Weights of a small transformer language model.
Size: 11 layers, width 128, 4 heads of 32, MLP 512 xIELU, vocabulary 2048, 4.41M parameters.
Architecture: local attention windows, shifted keys, gated attention, capped logits.
Training: a variant of Muon for these matrices, 182M tokens, 11684 steps.
Each number is 500 + 50 x the weight over the matrix's rms, rounded and kept within 0 to 999. Layers, rows and columns count from 0. Numbers have three digits each.

# layer 6 attention value, 128x128, rms 0.108, rows 0-127, columns 64-127
542544479526518513603551526343393520590522469510618532499503522567509483399484470488476542442499465504518428430460491510443583449447525589468523452605475535445461463450477597471486430530516542
494423486561569554497498489510484458471463477547561509502513464536438542373529577501484475509454454514424537562616463420419399477507526469520480426504536479486442462495493483534366601424494522
539550585490531553549448492494487521489412520541450402443447507471424545526440479556480509579513501512453512519664445476557495499556476479563515456519492469437572520501508492486618574599488522
370480462537502505461549554485452568493517492539453558473560508460442485454489558416504466497466533538501549437477487463516476465546514394440516554610522459432456522591525503417520474637512524
425529496569514544548461469471530440491574435425441599536519466430579462519537532459443499506536509495489491515435544457536503532429405439533571363513476491434535518466479486581399494445551495
517456399479487489494464466469619525426501507495582422545447510472492525504453585531532486519522534412525470530407493558491421419389461536406536515536481476421474550604540402602543450551418462
410497428468500533559573500555495459454528561570411484470521532478407515494463498564572574499469475498586563478525426521466484564529478570374457543513542488436588430484472453403457614529398516
314446544485500502604510527548422509499471523487418520499549487509608557458532547501464465510490591460591528531561539539517517529575494495524517516469482498502375565545523465503482533463533443
554498613458561472544523506379447501564592504555468572478516549483524389495497578514485470538515391549495448490426511541501416487526534601535508439430607506442536498514453488540539412511569513
423513377600413513562523419520408477487467518555523428423518545501517533525527470555489519581536530502459613525511453583530558547585596460485472557505454474435480519450397558438452425480458471
516443474564528535451561432528642565579496539517551516496454482514540471443477500513518430440479523519522444493518550560517462557510509552478504554499528500480526508455475588507464537525435543
426580537476559482497553416533465398554492504491476541474416535473597450411543524541496493531502496548446598633545463480373447502531539539476407506498494570512485440396451482532447569417471449
408503602536442512633490444558469514499612537535499469461556497434516482451543431441484514568567537552501552508491556603556422487410507444560533485546503474507520486539482457497448420616417449
507440396539553455462433577448430556504476501489515513555442563597501575586499488484599376508437483525468538642458463472475601490484560503540490509545374520495566553568557537397486477426451486
389457511440508480678528514454505546444499537509504509587467422545500556468488488498540422530478445502473595538505595439457551465480477433545448599576451569527512524479535482461474580519523561
518524512471544478502495500591439555391455442507556512520536452502486559575467595471491494534543457553511501611593473557532396489565510473529457387537478482606485616460487476484403499547373554
437569564562491541503513504544498458430404484521610475508486533444490520569508530545516570562516479496475566369484520580451485486487425574441459497420530473476442545490494440548499461415534487
591435409521561515535510503384575418599332573433526553457563477507441543469434476457513489545519558508457457586512488403487457555514449519547494544526438538491467562604474562458612463433419484
501553542453481503388477485521523494504545487436510419468456501557546514557577406569496562591516501522586501453506509467506491470545451422508420521490518489564554439557507473504374492545472488
518578549492455522571621443527456563422516506533508447488524430465511443606515468445514546489340466460516449477402468531472433524525477500443442611461532513411459546494528495548509532470506513
412499540507529514556522464546529433460406527548512512538526471463591477460532446480575482505422480537535541438581515498450488417503537430443528686449554528519529400482486570509433516587535460
467539536483544456405558477504551520454498485448488450537538513557467543471542561533503513500462552536532508459371414473516543453500574475449516517560501501486559617546413439526446334521536477
546549491505528471557476486534358420610530587520460467501508474510464582515500556520496490532554487451466535534420503406440597561472422525583483501550537467494642490507489568467552534480488497
457451537565403538463449408575498463511394502465383532456472480546496499509543547544492684435508557489498466430624456507541537517564523529482485452476482514468543600402470544468403463475473463
533449495500531539493630488421522497554397497481551484468542510495504439471582440545500530406444548566529454514507493569579549473472523525518484398562514506524371399514511565501380573479461518
537502535509435513417503504517461463544460402479458577379451487606466511393540431439505437475415488500468523501491505548518436469589418521487482536556461506475469546424537538559439527533484472
526501460525533493595457549488530536487510491492501560549520509358488490434526564571490540464476417429513541394466547426524459553506406497575445492471537512431534517527459466535449472374494505
460516551514417429486620552456518487479449501575511502459502446451417537496494494452528476599471519486525450536517517496489575499616498488491511506476434478497542430479514530500423454641530427
496530478530536501457543506506482467467538562474438468505561488469451568604483477502478502548418498478582487385508562480557540499428492601451531472500512532413492557440505556555559455567465414
525478545482442490392484530492494450487469554531541573527436455464510525490490485489510452466472568532449546567501490555391548544465516598501553609447456527622543517459514599480403485544402569
398543512453448524484574503542482489440497558340536511525512467550491441470572432468546517474465503492473479550529524592454492488587540507484508488460553514427454372496402542475468514509439533
443535475529480509639491631581602518498497490507530459543447600495544544503469477552502481543414504442489443578584454496509469500602607522508525592484567484516451492509530517481466558620503536
476508457492488462497511479497542522512529496480548544594497494526558418545451486495470498469473529418515420473493518442526495539519573510484529468565526524483462407433557434451524456519524500
522485444489503476452540544542475492502457467465482473499467538498600514519436504512541470460444583453501511557493519459559496478390544509518561443490454459440462505509468498472449542504516472
502506484503515454433531479525479547458482524521591482478539444498560452523499452446467540563511509577539506593559483536531476454478550479538513542527527530551477548556534592499483469467429535
556482506504485538492533482521496547454505426495448441560520458479563494527541463494454485506472429515479571528480382486444567453567441494478583552483476466551513545488418440519459516445479532
488506469461420516538512449530469436504399494507512495462466482505511559505430536505507490503477487505515461558451489472499548529509498466457525536544482485517497507506482472470445515472505457
537543505546563482527520483429477376418475463491466511570530481590508512475497468601611539548524581466505496437545514512551464474487535514439511442602562426515473480516522421538471559485522514
515513512504514550439508475462480495505448507555432545501503559457489563497501462595529467540578485413565479527571559514525530526559383537549570525427420547547505451490454516505449540498599495
451488516571532458497545489399503567527526532540395536519527503627545499511440487457491525543538445525485561493440516437567406515435506515483490561491522490512563524520445495558484531520535564
521474441496471514493505515552465500445518451476523548511484507559439429511463589564481492449560561545555514387534465445538545480552498448510519525439526485509512500569488476445456481525492510
558514540575522422435504466534443490590554535473520430491558467490504514487578486450459562481498484545463427538556509387507474483562559468526547494477518513465529549490483487539514541591492456
519494537523518487546500531559480471508585558552534470524523462478501474443526519468539458416547528489428499487452437456536488488579471568458456545555519498509530501477460519472418446501465528
499422457471471451595494454452507522463485479474496521526515518495452488463437527470478418530434506555482471481549557508539495425461526502512459541518518489505523541462510529499529486529518500
456495527520472436487460506519514514522485442543621529442476489545413556441549433446453420502488451520526464477465594480552452495538497485469455403552542498535472541505477513399493432505582483
497550454591541479464534487543417496453462596472420519501424479484518526430473510479498497497489468507469532521460524578458498445480433466540445547552498531497573485556471492444562496512549499
505469471475473486470471525499458485471458536437507541572474441450428545552487549501485480523441536492486491440545490568518564498496486507546493475565423503511566516482492513508440503484518460
448519525537527563511543498570458438535480470516549489518500548554378496497495469536503507524488544493567518481533503452437543531495485499453497451488442544500517494582517436489536499554482530
455517510484480440483521443483446542546444516532519481465569455378541529521516542496507534491531412483483466538516466484505501435494548456480485507566505457482550512536487472525523511544495520
507464528481526500440526442496589499513437465504511584465468478553518551463436505539633432531427557463579402473545524531465516535510511522503438513361441494591504479544535434481604541601506490
479583503476505501507536525457475461435552470477523544452473526510529486473506439538539483493449485509559395518467456473491410512502494463531479457468468462508446524585479506425457545554441553
495479484651585474523495507475452506447455546503497519534486524529562550473527574581503445473542508405539532502536544489492451463536478465524477484507560480496500547487512411543531602540577477
563490539513524473468588538480456506503574475481533551518380487469485514433500490471489514479399486511396474494487493458501485560519525532517491489504546501502501539530512498478518578443552462
460555490496475552385522432492409462418474536498506494460556510477545525509449555520491500463503503450522473524536507428541451455433584518593505548533575519512510563448500516516513493466491548
434474421481450473516450504486538481521487465504509429579562464439454483458507520441542569483578473441481528449484496422480453489480568533477528472496470532536477476560459588519467538473502495
508455514462572529490577545494461441505447447483478453474492450523514428493485514528526510395502494476505489498567489539422499469572516485485570527443582535471441456569513509464545484493557467
517448500458445456478522475580430539492578452517473493539479497525511453512542516462500506493514460520409491508592583486447447526554499494494509509494468502457492437539474532484503565383464536
470496540490452436500505518475575544550448528485544495458505513482503491529485497500483558524561441564512508492470496571488468475525512475547471471520509472490506491478439543425491506509438514
589496497513515526483520465439455596455453494467493510508469437502583504529469456525524446516532504462487517419475464468496469501472501461517531449470480556562512518506482527502491494442494481
430501539563480492423489485479453527499467481472540479465497464507501475485531503560496447488522560474453452483516571526490527488477505459504498508527455522510462479476555545446534514475514482
415524555556573633493538505489495435455485512533516499570485491525433450505414515512491432494485526600433493492466450510509462508544523469570511540515530507513515566506471474544497471512460487
473539518521509470507438530532485507528424533487515471472497504527526477488484490523500504422509490447496421574539496492476568561460511509624516438433529475459578420524504481473534505513555483
533551491491536478561432419443463540507548536518517517474489451443543429483465552488436442452536503513507522481498528473496505502535516442501492472517495515494512562480431528485453501463546504
559487449413488525555476500466507506522554557558520468512428527494469551570555476461475599509508455436432555490549445592495510552556490568585484484482484517554533624554448529483506584563571518
466435524541489482506434488491552448511488512548497528450478520377529548506516559473537528488482488476520528415480541497514592572437441508596480489473508497553470548480501486519469537538502473
482476558469483531528514553502470566454443398423534459535559488571571473381524479524474426490501521479499465530596516426483577454557473485523542493505513431442495474535537462483467426559519476
515457523608516561495525392512536471504530549529444372432564531435528511497652557475458478629555533483476534404466477440550470526488505447493470531455417459518481526474549446439492492454499454
472485435517563525500432552495514536505498513538430475414532550522475572555532459483476463536611522524498436563471392463518515504511502520409519336499504459492505636536500383481499449446340504
551554477489513471481509515476496550476543578459576491529569500511569534530453526480457472515480482477524573522356484451460475446550584522545466596560486493520510502608437558544450472551493504
516399575491519506465403527522523474472432547456558454494555524406454500493503549527502610556460488513508459477463483555573500486409413392488494446480501537519593524501509432413560442551517499
540513548485486492516449534515467545564503586461375497572425551495428525560507459565513506478669463502489509618556485510483426502441464510410452458439489492535583573532482534489499472537531547
517446479479550512511472497500448387497604412411425523490512452507473489582500546579472401406397540475532508505540521521510509487456492414430517516511492539560551540539491466446528433455533516
534477521586462437421518546439390453499437483410478517470508517531363467534461442364554473564462432488523457551451419506484415447476489477592604544494582487595523463500548490564425544545649573
435511489475493580540536501555498447463466463406533446417538543549445444506540556459518447478503543564499520601601499557519450473475465426476545483530443479408390444438484589556593489616493513
538428542455515449535514531487480433556498424516490560459515472514502494487579557495540433389460482556458544552442555425471550479490489454567461405482474531573479574589455498471449488427513502
470381454526538457482546498568482452445548598513465551426500545528447598518434530467470448466587524534430522435480528471494517479570490424436501491491406457498508524534487587508538437522494494
525519451490479516525503548549473475582455460439553505479459450599461493422540484553577461512512552500527541478489442422572460498627516489529520426532492483556537555473477482441641523527484450
570470503475465499366510480473530434566608486443457471455566513483427500578501537439503535477687483481535460449440463502564533489498542537495496457506479511476581523439476494499541458515521526
575453555515499508511538427510506451608480461541349557543435477554478413512513573498499516522461513497480459548477555550532463565482517491495434486557542492605538500510433581539462501524531511
445520415551455463479597463513505512399466637472398496458450538519527493482496467442486589576499513457569525496549500377488451589561516558465547551431546550622465521541434461482516485484542536
445545562404475523580525471518448403497565467408482514457477472568550502532526490506516475515641471428484539534439514576482510483588482521472432443538483458487420536425569509586544497538512452
526523564527537524499542527449494496564481491533531499400534489563493464571538486550485480438331465502506498515444479460506412388463430481521533517498511500516404459440417521554525519517458557
513464529458539554514546451523472527406484630575516482483408479447547537557584428465426550552601428530516377389524612522437509505549420417552500568445600506453583450463529532531461542476482494
478466513471547519496394446504542505578517497414517445567499583569487589412550459500445467442500453529501533636494490469517509477554508566445433511486478548516496625464553480547486601458536494
530482572517495567525515503434503550418462457572423548547538511436429474507509500510479510557519490577456475464438506472483493525452478452625508392516500500598524508488500493500441563567500523
564501470542492516616598491428480472572592458519531539460556525500460493462445490496527525551513547468475488500387513481495576517470511487436565474436523524496506424491463399542553413397556454
490457463534429500500554501516469469569524438461571497377560454537440532421537524515537535494494507453490468475539490530491506488486530501529435551559595531433691447443391478511441503472522507
506497439444520546505532572424443435545464502407517482422494455496453475504494485531491435394477487588431487509480469531523404399498521431468481405512475451401477450505477514447521500488472438
475474488469507475486517598490484465508576485442492523621472529537435547517512537520568543405472490375532554507503521518403522487453533465568508423449520454559477447269501581483533450515448516
561476458495481547474501486586554459499445473427489443481472503549589519548527579470495559560517502461465508545418517496422525513484671497507629479539454523625569511428500468520450342488510565
477360480573517511472494515547475504491455552422419462552517538487451524534494449439516435523518541579474459515559522493487591489535452543584581661466418479508505501421494470488506393569547496
497463496435574514496510499472580432482551463470608563513517607564506477475510460563489498501421449578577452457480569508510464511523572502457445454589502481443435414516460481488465511540409526
507490405521496535459426510569490493496529559448598470436549506490509470535492462588497554491521450440439462450564517462553495457550477488535436428477410512564499539535446507525573427472477524
536490453511558491510454480550560450503470644551541540552550539492455539532494512442531464463456499400477505416530482587347539473342527551428513520534491541409501575415471496491626521525508475
530478568538498537385406523593493509504526543435457554421474521533486479569414551539529383564475472473463516512523612547416568499500549508481429540470542538460456517404549588453536463510500489
604527575457494554403407541527527517533578598574546531549474457510440492553468522485429440511440485469541549530462511434440530470539529477501570477548503509509469476530510397489459444520486508
439419571419533433490496424555491446480586541406592541450447484531461512510535515442499542356496489518493528423555498535526449541462520476437497473490564540496413448367428560608554473509628455
477510522561541496458504443525511524490478467492462530480513510445583468352483491582477398449568522453485559485520528535503478528422615445531550542541437525479579299488417492442500413452499487
479512550498438507577543540537478545513464553464412582553409473562477509435466417525509556449358504493537564524586488464594469442374462529504419465585453440450585466568485548566531520485483519
476421486589521431441461444494521538400549515505419534420461518617480600488493461455446396473469435540551467465505393433499456562487496526608498467533594507426523536538411414436502529484534509
459487498489423514459445558586462523527503422520516404539575497544508447493443544509512571433538425476467540480523472518555480571501533394614594500445538548454442603491590427491508549403415434
515590439523583488658457449536533512488441432479581435490471490574484551506484502439519589449595527540458397536458437514495487451442364404529523527532517493492510446440535480450396517494454510
474469577587432440480471488480458507488495513523442421379440559541580538551525496605519539474535490482494571490469508488591595508534560555490556457608551512452464479549543662527463425518545564
464480512440473551505469552530470490470468549451428503559517514505539424464504538469515432405489517527417377456492457428588572462531524519603457471429518499572510467414474413372481618526565545
548554478524503382508611485478464525543469492397534503411644401427491515489525429441489538506456462487510475602463495573514517456575528448481497526474590525481482515449504567580603606490452540
491524548497511476506481496593438487533528517563516460487469515510539522687536520509438614453539438529540419580507432571431490472423498604623433481410583505465457518592476465502450545474445529
517458440477558533489480426584506456433654517446415451480485495530497464463471552516493541478546502489433445428431469489540486435449458438450490497515478460564666504447417569415402498525433422
478538528482505527432501556488453562508528473456455424497549496445606518465544517537524561549522449479482474560468500493522452443481510428479560508548568530540540432444536579572581521585496458
673526552422535461505558497501544494468515593509468424456465566486517575444429519565486542490487541487558493402473580524551467502489571499456507554543569544532523478587465558444563534472514464
593511584407467659469514509531485513483490483511573454559376535428514575537501493550556438439417440565509493509381417528525613429533453457445556531477500498506558450454489510495427390517456471
618526487478498543449440438573511493520427551529462482538458415472492525463488541502485506527502549533427505635479507543576440520481521490619462400626440569522511425416524526492514588510474424
492495407450473456493504469542457445496377458457507475497538475498447570475503415487546546501564447529487415488461494450423506522594567536469462500672500518510541520501383417336546493550522520
456511495563597529489472473384554506426522468478435544522480554485535505594474442491478515560422435497464562531555429444446403547489450484579521487559532487506531375464523508532544470457448565
523566399561429454470451455483469479450442457470512534570513524460562541564449597495485452526493544440561527454451522545444497552395546489479466515491364430450455478454408586490509508577427534
477499514577493498432496549531508579476514501503589492523495553500444464450545570575480540416548384505480553503500484628440521535414548522478469623527480494480526530567574508505642539490483527
513571462486498474501572478454494514462576471485581502551552396553566527581467564485526570466607438400520540557459375597519605507664469442515393527534497474493441468476522471546522535500407507
396511536553520568536401416442422445530546459537467483468466495446519430463494532649436531582540475596525542441431483462501561489476467523575379467489484495488570535470387528500546557464617517
415567542485505501587464559583485465521471360457516408495538486576406431445451474530538409475441418504419321476449448442506489464516575547488482545467488534488484518446446468464523552554521504
531519554526529486536472470527534496544445503506479397576419502500516494565516482540556539576574549494549392391547496498511523507520574426558470526568380508489506573537543522503372540496572442
501493441503408536576572518491524518600419555448421401602599528549494564528476575487441444526514411451464502423438355351556532385447477485548443466561452560508521568489441459496495467495504461
436562485476486450562503399399454514549531501509369551463446594474520489550506434607540457494583472461515454575571500364555508437564504520475548417590456498422548582417578501486484462397529538
441546478554481533464444437480495464483535631541469457415495512500436420422475485543536449543618462480444505529433494434440448540467528612581489489402469555534501591483547553544577500584490544
537477577532479475496471494517496549557513547493360498583529536292530407422499504599490494477380555542516524492525512506592449624482558511449444438454534517442486469406469497475459517414487482
451521520432513494506519447526480443575587559482428467516563485432553475540601488458504553454509455438468599597527657537532512578543434458519589534610491477526490463582472449551518526481592419
404491515577464491537456515438493494539465443497485477461543487594510550482485474500455543454624482517418486616537544441521438437494541480479489435531422543392569412511550557466564483503451424
504489589499522532493495470355387469564427469497502485550540457604508485393506480512498461496561479504564383413539477627491482429470471517466459481607532504525421495480549578574537453505475526
519572480533500444567505537546404519503462536500556525485469450422522465387462516561444459540483484481489499462511569534482548470517510547459455524532426510483469484516580565412441448375440523
439557438476484555553427496450417440389487486511525595385587463492560479465543470443519532573396490422431575433489439488536558437434556435591472532526515446495533580543471500500517484493545503